Each number is 128 + 32 x the weight over the matrix's rms, rounded and kept within 0 to 255. Layers, rows and columns count from 0. Numbers have three digits each.

# down: layer 2 MLP down (transposed), 1280x320, rms 0.077, rows 1036-1117, columns 80-159
# up: layer 2 MLP up, 1280x320, rms 0.15, rows 1037-1117, columns 80-159
down1036:110121155117118146138075116079146148126139146170118120124107150166127122131091116176123084165189120091144147126153126122126146137161082112133111150112133134130063134209174086145103119155169080206162134154147176158126138152121165122144092133
up1037:127133117126094174096082082120125150078150145172104107140174111138153082198087158093178151092158104092071141107105103178117115111152070112131128103083119149106140126110098106143147124140087127184121140201171141074128137189197120112130166158
down1037:089105140051132127142152122139144119129111110091154138125129081101169138112128108084131140145138120147147066136136145147137140138102132122129139114171131118078160103150126153119076127106143137139098159130113167124136188145096131085147097125
up1038:150154122068156140100137100073095095084117166146110139122104124152122104110187109160167165140104140154173132141123131103116154124162077149112126120075098115187120134172103166158155127120116092138167135099123107113081140125140154096131175091
down1038:179126070134138172180116148130113111146136118117104120188179162118130122100107150141134160129131161168121157125134116162131114172131149133099082136111119166094139135147091104104091116131140132102099134130155180163142157140116126136146135096
up1039:092125102119087100114121191137137077163131145105150148081106114159144082114104120138171125152136148168113140113113142130143133170114142143123130093211172108153153144157114131152038133130110128087097101098145151164124145174116127107126114098
down1039:135158146099150121167162092149111159102091195127068137216157118089070138142167209147098179081160084128143151108109158148093097149113093144168150121119134129119092095137138166121145159115135143129114168143153130122121122088093087122162137150
up1040:163082116074173130147173151126110070104114143136050165129124127120065104066109089143096099103101142122124124132173117134152156134132090104069118094116105119155130168174073126140128084138182161183040132157064165107096148138144125178083095146
down1040:215108146156166120168142105104110093074108241103115130117107103117090090113134083177148156107090086173119154080093144101146126136111152170135172160195149173073099104122161178136086148173150133159116102096153152123159144057120089137063123177
up1041:158118079157213123147133081147146150175127075171100124149114121108110125166140145124112078109156181110042074115128130092134110109113116131192179105149117181130195143153084084121121110142134098193210155143141137148101100136140161113075138177
down1041:143146170154111142139137130141134118127185186135163128088120110125118172080154136184125139158138137123109118165079163163095136171149168099105119128089147041181126128173147116115121129171120082085079121181128118129141092175104135095164082097
up1042:119157131157097127147120155136174143090111115072086156162140152082082134149153109123163100084181100094179110136163121146122138150105136124114127111123129154140192107152167173073099153152172064068181073175160089127081132107169131161178131127
down1042:112150148109148116099106188185167172034102152129176119102115100149152104127108128120108147125124139161095161148187133119145069130111107177141128154161079160128092093142146123163123081179156123179104174128072144110113087117078126122140123126
up1043:166175145122144143143105173132100102119095136140118192082101129151124122123150110145115131102086229145195132151136123101165114097120125171152121165141160126082149193027120169152159070097105162152104101110090146123178075146108081098153117146
down1043:101114096126126127067103126120105123086135064144147107065123116104142054125145113113188167087104141095096099113103109206107136118097150138160091150188128133139141116163130164097172135137186114144083129070111129163166175161153122151148177121
up1044:083132104166097150138134128114110089128149180154124126122152179111117112125110162178119117118114118131096158106153145090176098144155107083138124144125133148105076166154122105098174127111121132107117104152132114128167112067147157136146126160
down1044:162090101140130156114118096145125139094110123100141122114142129134112099122126124118111164081123156165148166129155142110127144102138141158137102086144068102132161134147105097149089098145126140136158143141114129148137165110111129181146102134
up1045:119123053155162122093121096184173118135104208156085181091118092143097031099115149079116139161158145133118100176126138162094105151136152132230108085076136118130193119111126130108090079115075043199134136080164137138154149135165112118069125156
down1045:142142132156110158151158164102127118135147065061093056144117074125163169110213134154163148118138112071089092099177155095098132113158099152131127098130166153151085086126148111104151126129124109159121128155075085169140189096117201122133160143
up1046:180141167160107150104139055142082136100098184114124096133157103067137145134115147124115147145106170131126145114146134160255089199146167193141125161169155097109172099106111115115119151153164146109076128101186163127160136122102162124066074150
down1046:127137081147075143142191160146116084098157116118136087074121075116097128137137160155088098153113107113140099158151111183099175094082158125093117049096158191169185126105136153114114122085091118110134136125135103093187199157143091130150131077
up1047:089038115126137141111084119130171145109148126132131139145076150130141123133118122157186190126133143119184123166117131128110134136106129098130076176147053059114149075133142086108109171123145106150139078101099163130124102133138187131171167143
down1047:177189141151097166200102143109103169128079161125121124112183118134116107129163116133115044044079132082126131144163136152174162130155105102144126115138132153100080161141122131124126052130069173046103137111182130152138075100137115121099162093
up1048:130145095081131149170137146122140109079103163088179146202136108121074075141120111020119170130104130174166138153132117085115130087124057168074208086121076078138198137094152077126136110168124145136165135119151123142051151114187164150096117173
down1048:209131131127130163187135142144096155166157087189098148149169112095131142130064180147094172198110112111121172168094182096130123146118159137103183150054129171164128098133101124157065111073164159145100110122107052156132156148140107089096089103
up1049:084142122148114154165104085108145108147114074148176178078075132087113070187163157119091133138146157075118105136147130146131137116167148125052123181144145189086119110117092161149146116138168137088221107151130148157135112113087135104108099110
down1049:150136178103152143152167158138149142120153146132176110133124118153115091130132169115145074108165080081086157116099120182114056135160131147169105154145181130087103150115146152158153147127103128160138146106126151124072132110106169070121198124
up1050:124162160124139122142121161131145104127138115128118104078145137130154127159120166170163134158077127113189125133135132122153121114168113131077119132118121154123140075120107123169116124137123149077141058133127138131098129138094137162152142121
down1050:157137141178090121163142104114091160138083180186121179117135166148082102128114141118107176009179101172079144163201099118132143144134096177161111095189140101118145171152151193109082158138120114154159154161100122144157172084127116097131094155
up1051:166151131147135109185101146086152154162146066143129108171143153101128116174076146129148179189089111142175172155154131124085103130142073095100190173154109110141149104122155080181108159166123070151153109202073108152126144062159081142178142224
down1051:151095115158113145154146093140107109095176125136112051115144102166149121080118145141138151084125146135106133163093146145127104140112113129122162074145122130118129112140149148121142143070172151141106129151160123143055167067135116140132126085
up1052:115111118109115123125123164075094166119114116150122087147127143097137148194208099098126083114124139166055167096163144169135168110161112133105163131073135084154055110134176061148136106144106112114130149113089129109188151158106078161079176110
down1052:154154158153138171118168142137127097158149091065147101135088128127159132066113035135103164074171116064158145117149096061092093157120104143161102113193192186070114156155118105124135142086108155117115123166129136175121149120152152068133136081
up1053:165125154155127129110117135158108103147130155146100136087088126131099129140127149084122138136149134087171089168033152162115117164052093164108196126154125103136178098165178071119145149076082104104126115141163120133146089122121147100095128135
down1053:107095144150179145100161121108167133150153105123165139172167115150151133143158121154133154133151147103123129057123117144143162122157176105134134151112150113172075108093111177142129167183137127092080108132091214159058095137115104128147126102
up1054:116111131153130115088141125166086127111064093101158099172129139080127097130192119119167139094143134142129132130099074110078125108158082164147170057072203149115163114054164129137197118110121101132132130158103110144123094092141129105143146153
down1054:092113188143082185157120171104107099123159089128114146119098164130149142092135145124119114156109184138128132129187118149185110130189141105119073133159090115121168193106099154163114122180157157063149161041161119084160147123070091137097064121
up1055:127111129084152136147151152161144117142026122136141130078148136146115121195151161144110099184152096110141152134155139107131135147178135122132168068132113154121133151145181130104114107141142121100120104150186183134165123106146144141166176105
down1055:139119137097173122176117162134127124096195136103134109181159162085170163118165156099164140098169127088130157159137101114112161087089111095073054126085139095147136147165051177135104142133168108091157080098128122150109184165152096143095137159
up1056:098163120144109004150133114145101134132155142128099131176125126137108076142169114159154145145141115191113121135059142176107112114100088112085159156209111138133102085179113151137103132118189102115110167098102145115065148130136117049101140106
down1056:162076137143114171093090159148123076152103056164102143097177159066134144165047164145128127073149084101125156120164170115115116153116150075139160147134114174148153125143127149117111162076112179170117099094100091130149159089103142108162126149
up1057:155128136162134137096098153051157145162128144122144130081102131139166072109163126099149119120143080171172164144099135166205179093143130111172118076154148163088111185093112148103142124087156170049043130179089142139172098183159120157131157150
down1057:188143114119129058199145099139114108126166116113082075156124130110058101073134159150136120049131127160093167155089147120183105124152159135127164154078114130123064116157106065200108141143156079166184138097151093106080149133125151123131136083
up1058:098154090139117093125124107073074140167193106161170119121109090215099169099060102131175074123153194108142126144149097085137151101110131166135079165125126051114108091091185154068140169170128103155126152132047208071161075105099159149042105095
down1058:131144123173128180133130145089091106143189120135101126185151170103079086178128067133138125089094116125123109093133092150113140191125099059143157136143135134133186109148125125137170146065134113138111144116160164146134121097134095128153122104
up1059:109111113135144170132079061089113117160130069136160111140179113129146061137101127111146128105099145126193122127189128129153086108133116107153122077117133084139116175078140137079140178088125139105140130137104166163173133086197110136084122111
down1059:148147140058077086107115138115164103164113126125133129144098187095142178228099144120093142106140085196104088083135136115128131090122158128111142135070094159147099135080100170140099088165150141090034167122125046108090125097111156095162126157
up1060:168174143087151132144166089133156128128148131141142124040099115170149109068125108152160097181043123088140166183099077152107101124137087152150132102134148144166130141134152073078150188163160166186115104154131049153132105082150146131135127152
down1060:168122173105103104160168155165126089120155113116108140162115136142186184118145121069157142084137127124100111151112139148152125115082138141128101102132112100121129082115183130141146108155141127109126110102168157115119141103093129096090167148
up1061:066138117124113104182117107171146189112139112079153114122099099106090159139157074092109079130155175176197122051118144129194104104120137123090115210106155161106115128166118076103176137102112119110202133179171088079129148160180194139103119079
down1061:221175152126140151112138130166150127190149171182163111126115146132108108079153126133086151185084158125134179184178070123118193103137145077149064103087150125154097153116085092102155116143173157183102149090123152140110097149115056129089143191
up1062:128178096093112071117100100132116133095093093089124080125072121077130069117185125136097108099120118157121182185123112116158150124135169131162141156143150124119145171156127136154165135109166096192135103176084178062128203117141142185161129121
down1062:133127149161119119139088156107146153154189134137141112135130141109135160066121146100108117147107107137108132135104134107117115113161151139133192090117105116125116084132149137137104124081140199099116124168119117173106097130087116111172093131
up1063:118101117175091133129121126166117156097113159077131168156075123117145120119147141164113159128125201134168070087069180135119150098080124139121179144162134156119156127118088108144148052084089217120124123172158074177191214157159112142130088141
down1063:073182166124105159166133166078058124085123103130092145152147112168125111116100162156116141138173157133132109111125126120140103103130133116093160175152104081134102161116136113138113167153151090126120097140120158094142122078121098049089112072
up1064:107096133141162108133062116135124155106139188165152229112085234108026115110136155135118104117125132087097134123125165122103166115107125122094131040107124068108129159133125136098107166135145090115195158115119182118142161161161156121065145107
down1064:155153109151061124118128197119125108097115054126142125167129152144123117165100134127135132119139124091130058145139137134154120129145142113191120130213135151109149150143125120164176150120157144171080112136066136188123131072139079106123140103
up1065:160190096110205066085118111079134237169117118039098119118136152203128128142139117117196152117147084132154060152108180117098126106122080115140152145147102134164093127154099088096116191128113109144145086102128081054175117127095106124076098196
down1065:141125137128068121126167158164132147127105155167124101148149120145098129084171149111127128124175158134115118147140150098086102095133120079119133254096135091143126167149102136154182105146149102150102132139150122140156103093169107084097152182
up1066:108140159097097094196127081123129142153129149124125171112176173150107115186181080197156158093133106117133134127125153138132136064056130098074085078162170116176164119141187161062169153144153131117197097178091128102169163143147106091111155136
down1066:066133095114151116128086137124121102141129169189066080155062058144124093134118116098126143089167144150109098151156124155185066150124129199152138148119091095130150142095075117103092096115156153200127152103113127167086109124125143077088141160
up1067:133122139130156103127128133145123150158132131140172155087143132080102152104136142169103127103137137104071144093084149023115054113167147119149127082139149109111114101125139102135116126100101130112155084114157123097095139150073092140120125160
down1067:111095082166134163134083124105116106092142095108128070173154106147133113119147136155183092099115190135132138135189092154131187139137173151148149155133117145113131178116142115144094102177154176147074125127109176170145128113166107148113115107
up1068:123188093151137137170108103101074173117106090188160104076122146071142165097098110086174164081109150114147146148105123140116098083131139155148122144168091206107108062159131163142063141106060057097153181117141171117143146123157117122097124165
down1068:092094165152097134199093148172099142128139098127135097111117152128170093129178136119108063138117098111188096173090182151090153079095112144169113099102105148133138128093124162117127138174152089065082130153198092136190098125095151139137069134
up1069:094153150127139104131120075160159191110077155123104119168102196126095127193149126155145150167154124109143163142131087113096086143147105112124134174138176110076126143176139126190054135098196143155110121116096139099198178122155092129116106154
down1069:177115181090109141129073116136084104106065137129115144066172096111137176134174091161125119085102153199156115173163132119101107138176122094190133094132054104123139140100130138155096116096089130101150173096139151148158130079113144132151092119
up1070:105139186181135100098110059092148161147132128077172142109157075156176086132137083098148151132116119157145143128136103108126158105131109141088152180133175158071038138121142089152106123140110084071109143138098143110155174124138162127147140157
down1070:166136103121087135089098199157060114106104136129071112158143150154129140143166135140118130173144100094128168115121135080111118148114132154169133121118098136159194050153124113088117086164126168146136150110132088101115123141081102143096184069
up1071:080125188168138198116097119186112139125121013146137089150141101137162176132193114159164073121136123123176139051126100148150152124113153218179100097136115123091085145118156096096139141194102134157165092085155180124150173122107115166113098094
down1071:076119094093151115161175123126152163096154115116121147131119158164120128127056143126114131141087079143105117167108138145122111085134113135112116104093122133118234109132103113117101161102044096150050132177078077097138189115167164088147128145
up1072:134150087095179094108207128148102143093104085069070151091065134101097094138114137113095107112132098154107067132145159154112120113151160059139129116173138127130096109121168092101157091142064190166105188079140083066159143197163116206118072151
down1072:154113098125231132122124087120160163091078164128155112073188122148111095174143136100119193164140082112093107105118178153140169069152106078214122090133152133135089140088157151131091145109151114123167143127084111118099160166103170116147118138
up1073:108140131095093120133165086185131087161149128115190118162204071143130131114138125097168136153169154176057145141113108127145119176143180176140116138151165065129024233085147116130138122118131084140131142230140141154079163094171110135087130127
down1073:054144188106126107118169169093145093074169119132137135106146121153129128084145217130130089140127151172164107151191157145126100072119106119195099134126125115130138070145114137106136155123143148096121155105086107121153078123178066095136141152
up1074:127109129147124173138146095135140099202117115063150130150141102052090142062139108144152135118157121178148095120099089175148122097160082138125120124052168158120122114103155100119110117105143072165101172173150179093141134155107158153137148115
down1074:061166103105203083162097103046121111088118115109159122095095163168097159146129130163096160242108144142101114152122137154106143123160157144133140107185134076168153137074069123098097093113103098129188088168114175118175141139151110191082125192
up1075:126142151128146096116162119091096125154151084131164137139119136061101092089147128124088109113066119112159135179147102102079111144082128158111133132110081190137158113191167109130133100157141124159171143139142164155162160109146123130190105127
down1075:175140120146132152158150101150138109093157165110127145166106118112127112169104151136156164123147143093115146125103099139158167154149093102114115083104115111133127147119131103116173123136126138130078110155064121120130133110146116117097151163
up1076:100137131173151133092140129137147070197094151155078144108075137136027143157138200141099139144102106099085106137102112121210139083092083175067095125138103189195160085164144084145098143153068130120151102103129076156140114122136166165136127104
down1076:094122120092130125076132126178143102140098148133100152136136142198114135150155081072112129166105065133179144128114126099136119165105147165145114131103203166115157146052103141099136128124056166147122183102082161091066157136083223107101136169
up1077:109134050081080077210146110137089102135088141054124138100073168095108151120105111158190115109094144112116073107149186139111155109149124190124089154133066110106123100140159167091163080161073064081126166092143112121172086103096117104156097161
down1077:173126216078150132066130104227105138152089138158116102153126150079111182134110066118127091193103139092134160153183193128193157119120115109136072173080164156103103142157117110109124047094161135135122120121160148185115163181194200138108150129
up1078:117154099155140146136115101146108182125098123087087099150075075145165146135119140144083131148085125126130154133133138112151145150181084174171139150085142111122110157125107143154107143131123112125101090162107138081130171170096142133157102177
down1078:162126152100097119104161125140058126149121158146156141122126150120101138142163108159126120141130143152162144171116138120075104097115139085122140200181140141085086124131159167108068145183161091185163166054113082177171108127109109085101155105
up1079:142115097077129161157110132156091137147161145158126089092087086123159116075156141068074125111130116103150094173152095078123129147077145193144108095135178185145152134141123140128113120084157141099159141084113137165146097166113150140205161153
down1079:127112076168204096175115155067188104145115106117128138079186065137158090157102132111143065130091125134170148125169091119072122174145131082075145147130134133124084143115063169164132183096180163075126143150098085130188134137158115178082111186
up1080:148104137120067134027116167077111177140201131095174105199138070159100129071100127152099155127115157069100131053090115144109102137151074106081174109118076183159164121103171190118170123102068145172103180130116128139148122099067124109079146123
down1080:124127102187093118125152128130093102083111088154096154104130140122171157119134091100183163151096124067098198129144157196156132128139122140121077133092142186172114126081108136124162165153121084125149082103186081161069181109143169088119132156
up1081:124126151072105090189132034129145147096098161183090140137151153106134131141100150160095139114130131121059165099103124078118105062127111101175089143146152165136151137092078155164157107108122084115067172159078119117040132120129133109096098134
down1081:150178213091146151111077124082081117124148110140139137086159132176142127136065100180172121091128134189162179104076132061182115156132161161184144160188111095170090090120092090166130174130133145127172129146176121166105172081126192132156110092
up1082:149163135116097142092086167063121115139105142096132117107101175157160118102107168124121059149132176132076087143128139137170099132142119150127105120182147172114088120162168100134157143204142100150073174082111136116103094120125159181107148207
down1082:127089065103147153112127080141101116138057098127148185101128116133102115135120088192134148201176142093150202161132159148147190161126137114117137133166135092143137156122160140122121105091119145083165040183178152049141127180131113170161078110
up1083:115103093130101132159122150078131135086114144133151122144084163097184134073125113160156155123091162174102082132170111089209125154190152213103068162096080136131121095129106198205186089097081094085117115102172098078163118143118153108184128112
down1083:137154143090167155078116119188120112135097098134112083203084166164129159179168155109148146103084178075123132126056108121114160143066133096179087154105157109122129173113082066125113099140137069137178110081233142117166097119065157084121079057
up1084:092146110170120159133129117122121133143144143153165155156104141146076115083118119111124119162158184118123121167132085099151112097109145090157102134090062122109158112142119088101131009124093134145113164097080132181130160098089081138151096097
down1084:139120178147117121136104150088164087105147096150120126146185177128073085117136207181154108118125086142152107138116152155121133166099111158086113125141166136105169127125114140119143099107112115158071069165160134159135104148133127084136089081
up1085:184142174090144137121171124145109172121145119160092096135126096088141173154156116162208112095151126150114119115156102156134160109051072034075177128077102097144128213140143092117089147160161133090186144190157156122125143121177091142098113186
down1085:184113141166154157148178120138121098081176154139148131064068064133109169120099146117135102104130155095132136149150129114164146151103126142171115125124117064132127125103167110145140095183109138174122098090077125115133156090163120139106183121
up1086:098105096124144125123083101076104179118083134174088062133111096101121159192126105000069076065139130160148109107161129126097122175163148113143110168163073148128045073107146079123146128067098130156154108138111131177100143166165107171168145137
down1086:144092108119119077105155215135145136107139124132062169110118143128093125087117127150141103136110133100119097101167168145144098107136091194092157122166122143154164133166136100158124084137121160075115085175109072123086146073103097081127146160
up1087:099087129106095102096082162155177113095138127202135055102121133128223092172127137127098073149130137119143046120137046146177195107200150173078104146168123111119138175134121108104102122145046097165079142140151208156155146122170159141099122124
down1087:135151083132174175168112139159152073092165150051141143144154150186135190173065117149113071141112103157172161102117178126148103103089132093072168086164151147125155127151114121103219135176098135172116137127112156113108136105124201075159052129
up1088:098133173127113097132139145134166125135158082186094095144161128173128134140099111110112126124133143130094154188165129146098107102075115170109108162148128109139164157147139118124142101185132127145092120166142088147145136102123161104166124107
down1088:153144085112174160089114130153152112116181144138148092174124156105125114137179131133127132127122091134111112102140149137128148159145167073141150077171133127113134139092142147142083133105133176118160125132134113101121124149103134143140125142
up1089:159148155113124102164149090115139118157117181112118103152174157162140155055120122071122143144177115179092159147128096118139090154114181189147108058127168109148163174117107134110117122137130135113096079185162138186134203142163148140113128156
down1089:078156061129100111099192128156097143087083101089114118085149180177152141100131081136097134095172146176106154212166167143157165122055128121153042200169097094165125155122064072122140095139128158131130133099101132106186137180167089143179179135
up1090:120160085128168137097052112145126119157184120000124126141137117155151166108153108096109154143092170132157180097096154088156145147141075126108131094093133145107134075147138167132086132167155155079136113099104170152118100123127155134142165108
down1090:076170151152120152147114091151138119150083134118137146128140069128120145133121202137216133105169087164028127093124115162106097103150142086127124149104129146093096132174141127114165084159111179126123143122146094192112150101225088196133119072
up1091:101109224044113165182156149165142144080111144170136154157159107070094105122046137066132170085111134112071115140140091123159117126121126152111190101103137110079147127119125127133070109120146064131105098150128165131105155154158109139150074141
down1091:171069130074078165120138185099119090136034172130110045205104104142166179215096143141120116104185131212124099113145177126092139055117135181122131144114121084082136178137135178113135134113106179089128164169180159136107066098180149193083102070
up1092:191151115108170108166156084133144105136141124114157181115108115075146149131136138147108155066109070125165152109126117153110201152109130065118224123136135224127103117137114126141172165076130132147143072075128065130074095152080160130130089161
down1092:115110098132095142150121137090135143152126071149124075212135039102067095083133126139146093153128142106143099143131108094162126152140117052166138132173163149130093103169135152127151137174121146141125152169131111165155144139144120112132103113
up1093:089144108060157135165088070077097087114160093083106128050099148111149131090178143175077133209183127100115135129069151147194136170086119165114078144142122169083137102101143098138154110162080131105169097193147138112150130103134139116154130197
down1093:106113156098183133076135106124106122151098140083093163099148063110163123133087141135041047100125138108178074091130117096190087173169125108148136189094173086155134145128052056145195115085105158143176198118172151111131161165141097111081127087
up1094:085137084105084116086160141143144143129186144143126110106128123142138096149119124152078085122103189157070110109171048144156103153081137075158185125126130174090142139155193063151117181145129141074165127155213097162141087198113125103105114123
down1094:132156125099099116136094095131149165129076085124121134140129070100140067085136124156150111099129171121098146160157100095090143075104171171167103127072129126167123120088187125099169136095158186081164153180149182132173143078142112126097206150
up1095:157150119152140138182109165182089104149148156119123134103182111141125192185109147167123226098159173194155139144129113091161149118170101107102119133119084112120163129107184145099123109135142139125115102123118195118120118141174087172110120109
down1095:178125094109135147106143152158155123091152099155102129173085173148121153148163127128065069136139132135114147153143161223116075142075105117145145148118133151144179169128095161138144167095092120162167177129166085078153164132124144138106133130
up1096:139143158108039141161141138119152133119057100116137169107105076091148085086162124126064180172175157175118120126134157109088122153118135078102086145106108149077136112063140066106113158115111080142164120094133168105043146162179140160167183159
down1096:159088155129170128096174140100143142090143181130196106123120124188068123114088151176168084117076158112139160142099133080052064083086137148108099107123181134074128110139102155146135102129088120155151119108149086171111108154101159096109195144
up1097:143108076099157191095130088184135125144130052159158212163107126152081153129114141153069172195169180180143104128119130173166168050114095123100194124168179136137133111080096156104084090171095110142151058150131182165175210086105111185117197063
down1097:140104084114162125176132170097138194100164201117107057145147132168091123074164135152142125108142078115103126137181094122145118076163137082166178155144114093077108126156119146167088123135190128114133130162169124140135145028129122131105109147
up1098:138080120116105133153115130125118107111109102203088112131167120077135120089110102116123089116101159117108125155075152142119141143120167167131141126143135088112099148134204076094149134168165116107115153124090128094128105165092157157074174119
down1098:205161179122156109168221136087185117123132145137210093163130169171129103170180107157063113064117102154201113110135092141117122154127119123164110201105152156127126089102111164141149123147100116108160138118128140163103110091122087143113088129
up1099:110000181128133074095151096151119116135124146144135137136120144099123159132134102124156121144074160174100184171091128130166108137105135181052159084140072172046104109115096109115170139125106141169070169180169080143187100130131167159109041140
down1099:107206074096050120095073192062099105116164090100115104169136146178145131104097106121141151132108170118134141140089136079138091164150135149128037152190186158170109150171096135079109101116151182165090122101098045102140163114130142101117222157
up1100:128106109151111150109158127092119174147132132114114080121146105105154085143121110082177143129112119144130151131146123099123144179113062136131148117117136097114141149143124132125108116079186148119149150119147166147146140099137160133066174101
down1100:194133203103171140146108109182129133137148115134133107198126175125116080117151096099094150137190145110146144138118098154109111151127164102141119104083105157132159123117164132121151137106186116082105116114142138206108126143124099131168141140
up1101:127148131081061125084113147118131131088124103090137124151137238078124119146065158158159173135146115093072121130086057105108150181102111146105148111082095165128177190041116153112094141135088113125151147092170128160144106097145125132116137086
down1101:099132108142145146129088126147132166085092205185110088130147100087132189088158110194102112169129117110167106120179143137132130156134097163113039108130125103132127102140180106099151132107147144115185134151080085155110148139139139111082169089
up1102:146131123151149158124111099184157055077078126081093155166106130096133165134127081144153094132159109117157104128136132089130086149109131123143109118093104114100127181155110118109122125114091127099124124154118079131188068188164156119110142114
down1102:203135109112129126150087103093126184133154088192149072086137103166135133133111166135085154108121124118161085123106127132076102128131112150096115169159152111129095116120092131144119113134129107110104137089166126131099082123098124102105125096
up1103:142118208100162102081159151136144143082091163164106124130101161118107134144167102086119152087125147172203152140145194111118121180155123099134119099126127109148065160109142159136099121124106203139154121144129138095115158137131128112062155095
down1103:154102097046095132124143121113130145158158118106116111143142193180103124176135149119096136142068156119107046103085116169071126119117157199150042093117166134108131152063050088116176099106109169124091157142139086096087092132106113082154095156
up1104:131150129133074114145144144078108196173120109125133189135175125143136091090122169115171105112153122215158136098139135164178133117062119144127141125110180162126088161130131156107215101169170136090118120115123127167099082141194103126125134128
down1104:109132149145160150136091116129131127137082111111165118125107160116129118104164129126129088047136122176124134084141116191166128160099144130167135159146148182109157110119130130143140171173129063111138134152147106106127130168108120121163135106
up1105:159084056110149111109100133185140120202133077099135116133150100118166148085120147106147088101151102098106105120082158113119145170157111173140137114082115093162126140104135170128138093087140084187083171133119175119137124176131141117160172140
down1105:128143167111115081108111124148165116134127115127082123177061178147136149158154121168114161095130158149178112158144092149111164140151126156116077068137176098124084113150117110131148104141149094105073107169116119119120154070169152128098086144
up1106:082117218117097125099136134155146115141149130107182137128122154125137156167138147102155118121140110155112126124068100132196106148101085083098124081096134160127156109053109177134129121147158125122096084122119161149074203141135108069143113123
down1106:126103151114078131051153131072106106116142167084164139086107163161128143115127119084136057209132132097161168169163111159110121099122080205141139189184107120125135158118123100139121051110103075132144138130164123129181143162138157138165139168
up1107:122077107107078111098111063090176108138105150106102068054167152156182138087137127095119124123075098117064164163174119093163114155106115204117120159121113149099105121173076086193107120138159076156122139184139169157099154129165170102090129107
down1107:174089102115128084091172182136084139123053138100126126176087162092096081186140095140098128153090180119137116124074153127083102158167121135103108132183145094107130129156171112157084144183133146139149127139136150064159103124179139053147174117
up1108:144066093135085146129091145121129121132089131181145111119140128075117136113139121128138116107136103135161103163169130168116089077123107187134168156095087170120134131079139116076107077118091179129077131156139178112093100070148163156162096118
down1108:124147113159130091113143144118187101089097096075103117135115082122130134121094107136091104116137119135121161138173188078138122186124145116097092077112183103119113174185118101121091099157050175190154117147107184111160160079146147149064137151
up1109:193122120132155090134175112138160158126143182140122168133161046134127193203158134102179135121130133116123119127096126140148069097083137078121142121113100112098134131080145177085120108087057117080113147128159084060144104138159122139114124115
down1109:163092146127162118134083126132198185057132071150176170174104201064139119127109128161089099119075120143125158134168081148151146116152105097132080177107096132064071125176050123154140149084135135069124129133108108145117159085117146121131094084
up1110:173163176167187153141175097123128114131105128173151130088099103067099124154144159157150085159112085121195110109154096111152143100159133084131096097115070073168080180131104155118145106165156131123072100146153163098104109171075181160142079115
down1110:056129144110155133092147126107139111165128069138133167084151094134054120080112155111149198132187109110099170174183078134111206116097104120145136137204181085128145148149117132179168115164140088089081116110181229113100122090152127131150129089
up1111:147139096159171141125193112132094160116125124076138162155160163142084128182127076179164117139090156142121139143109114124122105164175151110137125122117126140121154161143120145099129134117155111107073166133140101112084112147076159090107149139
down1111:146105110107126152120093165144100094126131111168170118163093132122181175109140129123133147088123114127159115103164084127137092114139094132130128194099110077150116079121130133146119119126163160146156107092139143109126147153176122150153097063
up1112:153096146111134180098120158204073136053146121085120139156147130110157054107116123083113210130137157175165168162124104163146170138160083126147153054125108152097081110114166101124179107108178140126121109099143093163129136107113152101070101226
down1112:125135098124167117138116175134177177121143109137145116123062153134163191130175146169123081099153118166154117153110118161042097144071133132133136146128111129140174103121105137127104093169162098153104134154082101132118150133143115138120154125
up1113:133193192027177178143115082141136078116118159142115191127090128149134137127098150089072185102091170138129125155109097142146069163127129157125163076156141069120149084163113131102159149095106180087145140136186118114171158092117146119123140119
down1113:171027124089113112164121128112165063108133096139134128119155140113135176133124123080150108072133115208144138151136140083130112135154129146121189191151134148090157135149165090140164060133174158181157160129037067133116152123092075079130135154
up1114:116101095145131112121100139126133151101129141095109155107163169147139131127124126110106111128104127166111138091157137100110079111133088080117092156142095123143158112123132159140144123167033140089123059150167126085146127148131130146160136118
down1114:107143143119123148169127131135149104131185121098096097148170080152152133152135131096049088121171189150146113155134120093147118049152140124089122123091137147072124148167114112109178142142175103143090092152084160172104113132156075100104074157
up1115:149124130156163138208100045145107142121104137130086133129161108147130117107124115134165148069139128174092076103067124126125082122148120185129132176032160159140162172127112123133119154107119137129120139177098151148212130150146172127088069140
down1115:122148169117112131162128108081167107164187096118135116122096197148098067154155160101148121117123135097135120113171108162105137166116096110143163141117139101126128076128141124131150111145102111112100145109126128070129143146119088096115171137
up1116:120099122123067113107120168119155142146101126147192109089125103104144162113119145056199111150088113150130156088119135183171135146069106095110084155074132164159170138116141180080191131108120149135086084152093149093109188145120095134194093123
down1116:134138139085157153165112184097090139207124143152163187159062129177085113194099128106081121183142168080130101105153171087106182094073102140120101150166162133161136120134088094139087083093061126085072151121116136143137077083154101070100167091
up1117:139143222167132086166126101128111119139194134162134119117100176106126134161139194096150135115141079107108134072136100114129119109101111103134166128123199117114123108101156112112117120018108133153146129091120110132132088154131115143153073107
down1117:163097128099150139087140137160122106130140115081132076108176096153170150102141102169103120144119162131155110156132177134113091101140129151089087136110119135146116091164109120158181131161124118092155110145149143110138149136119166112109157108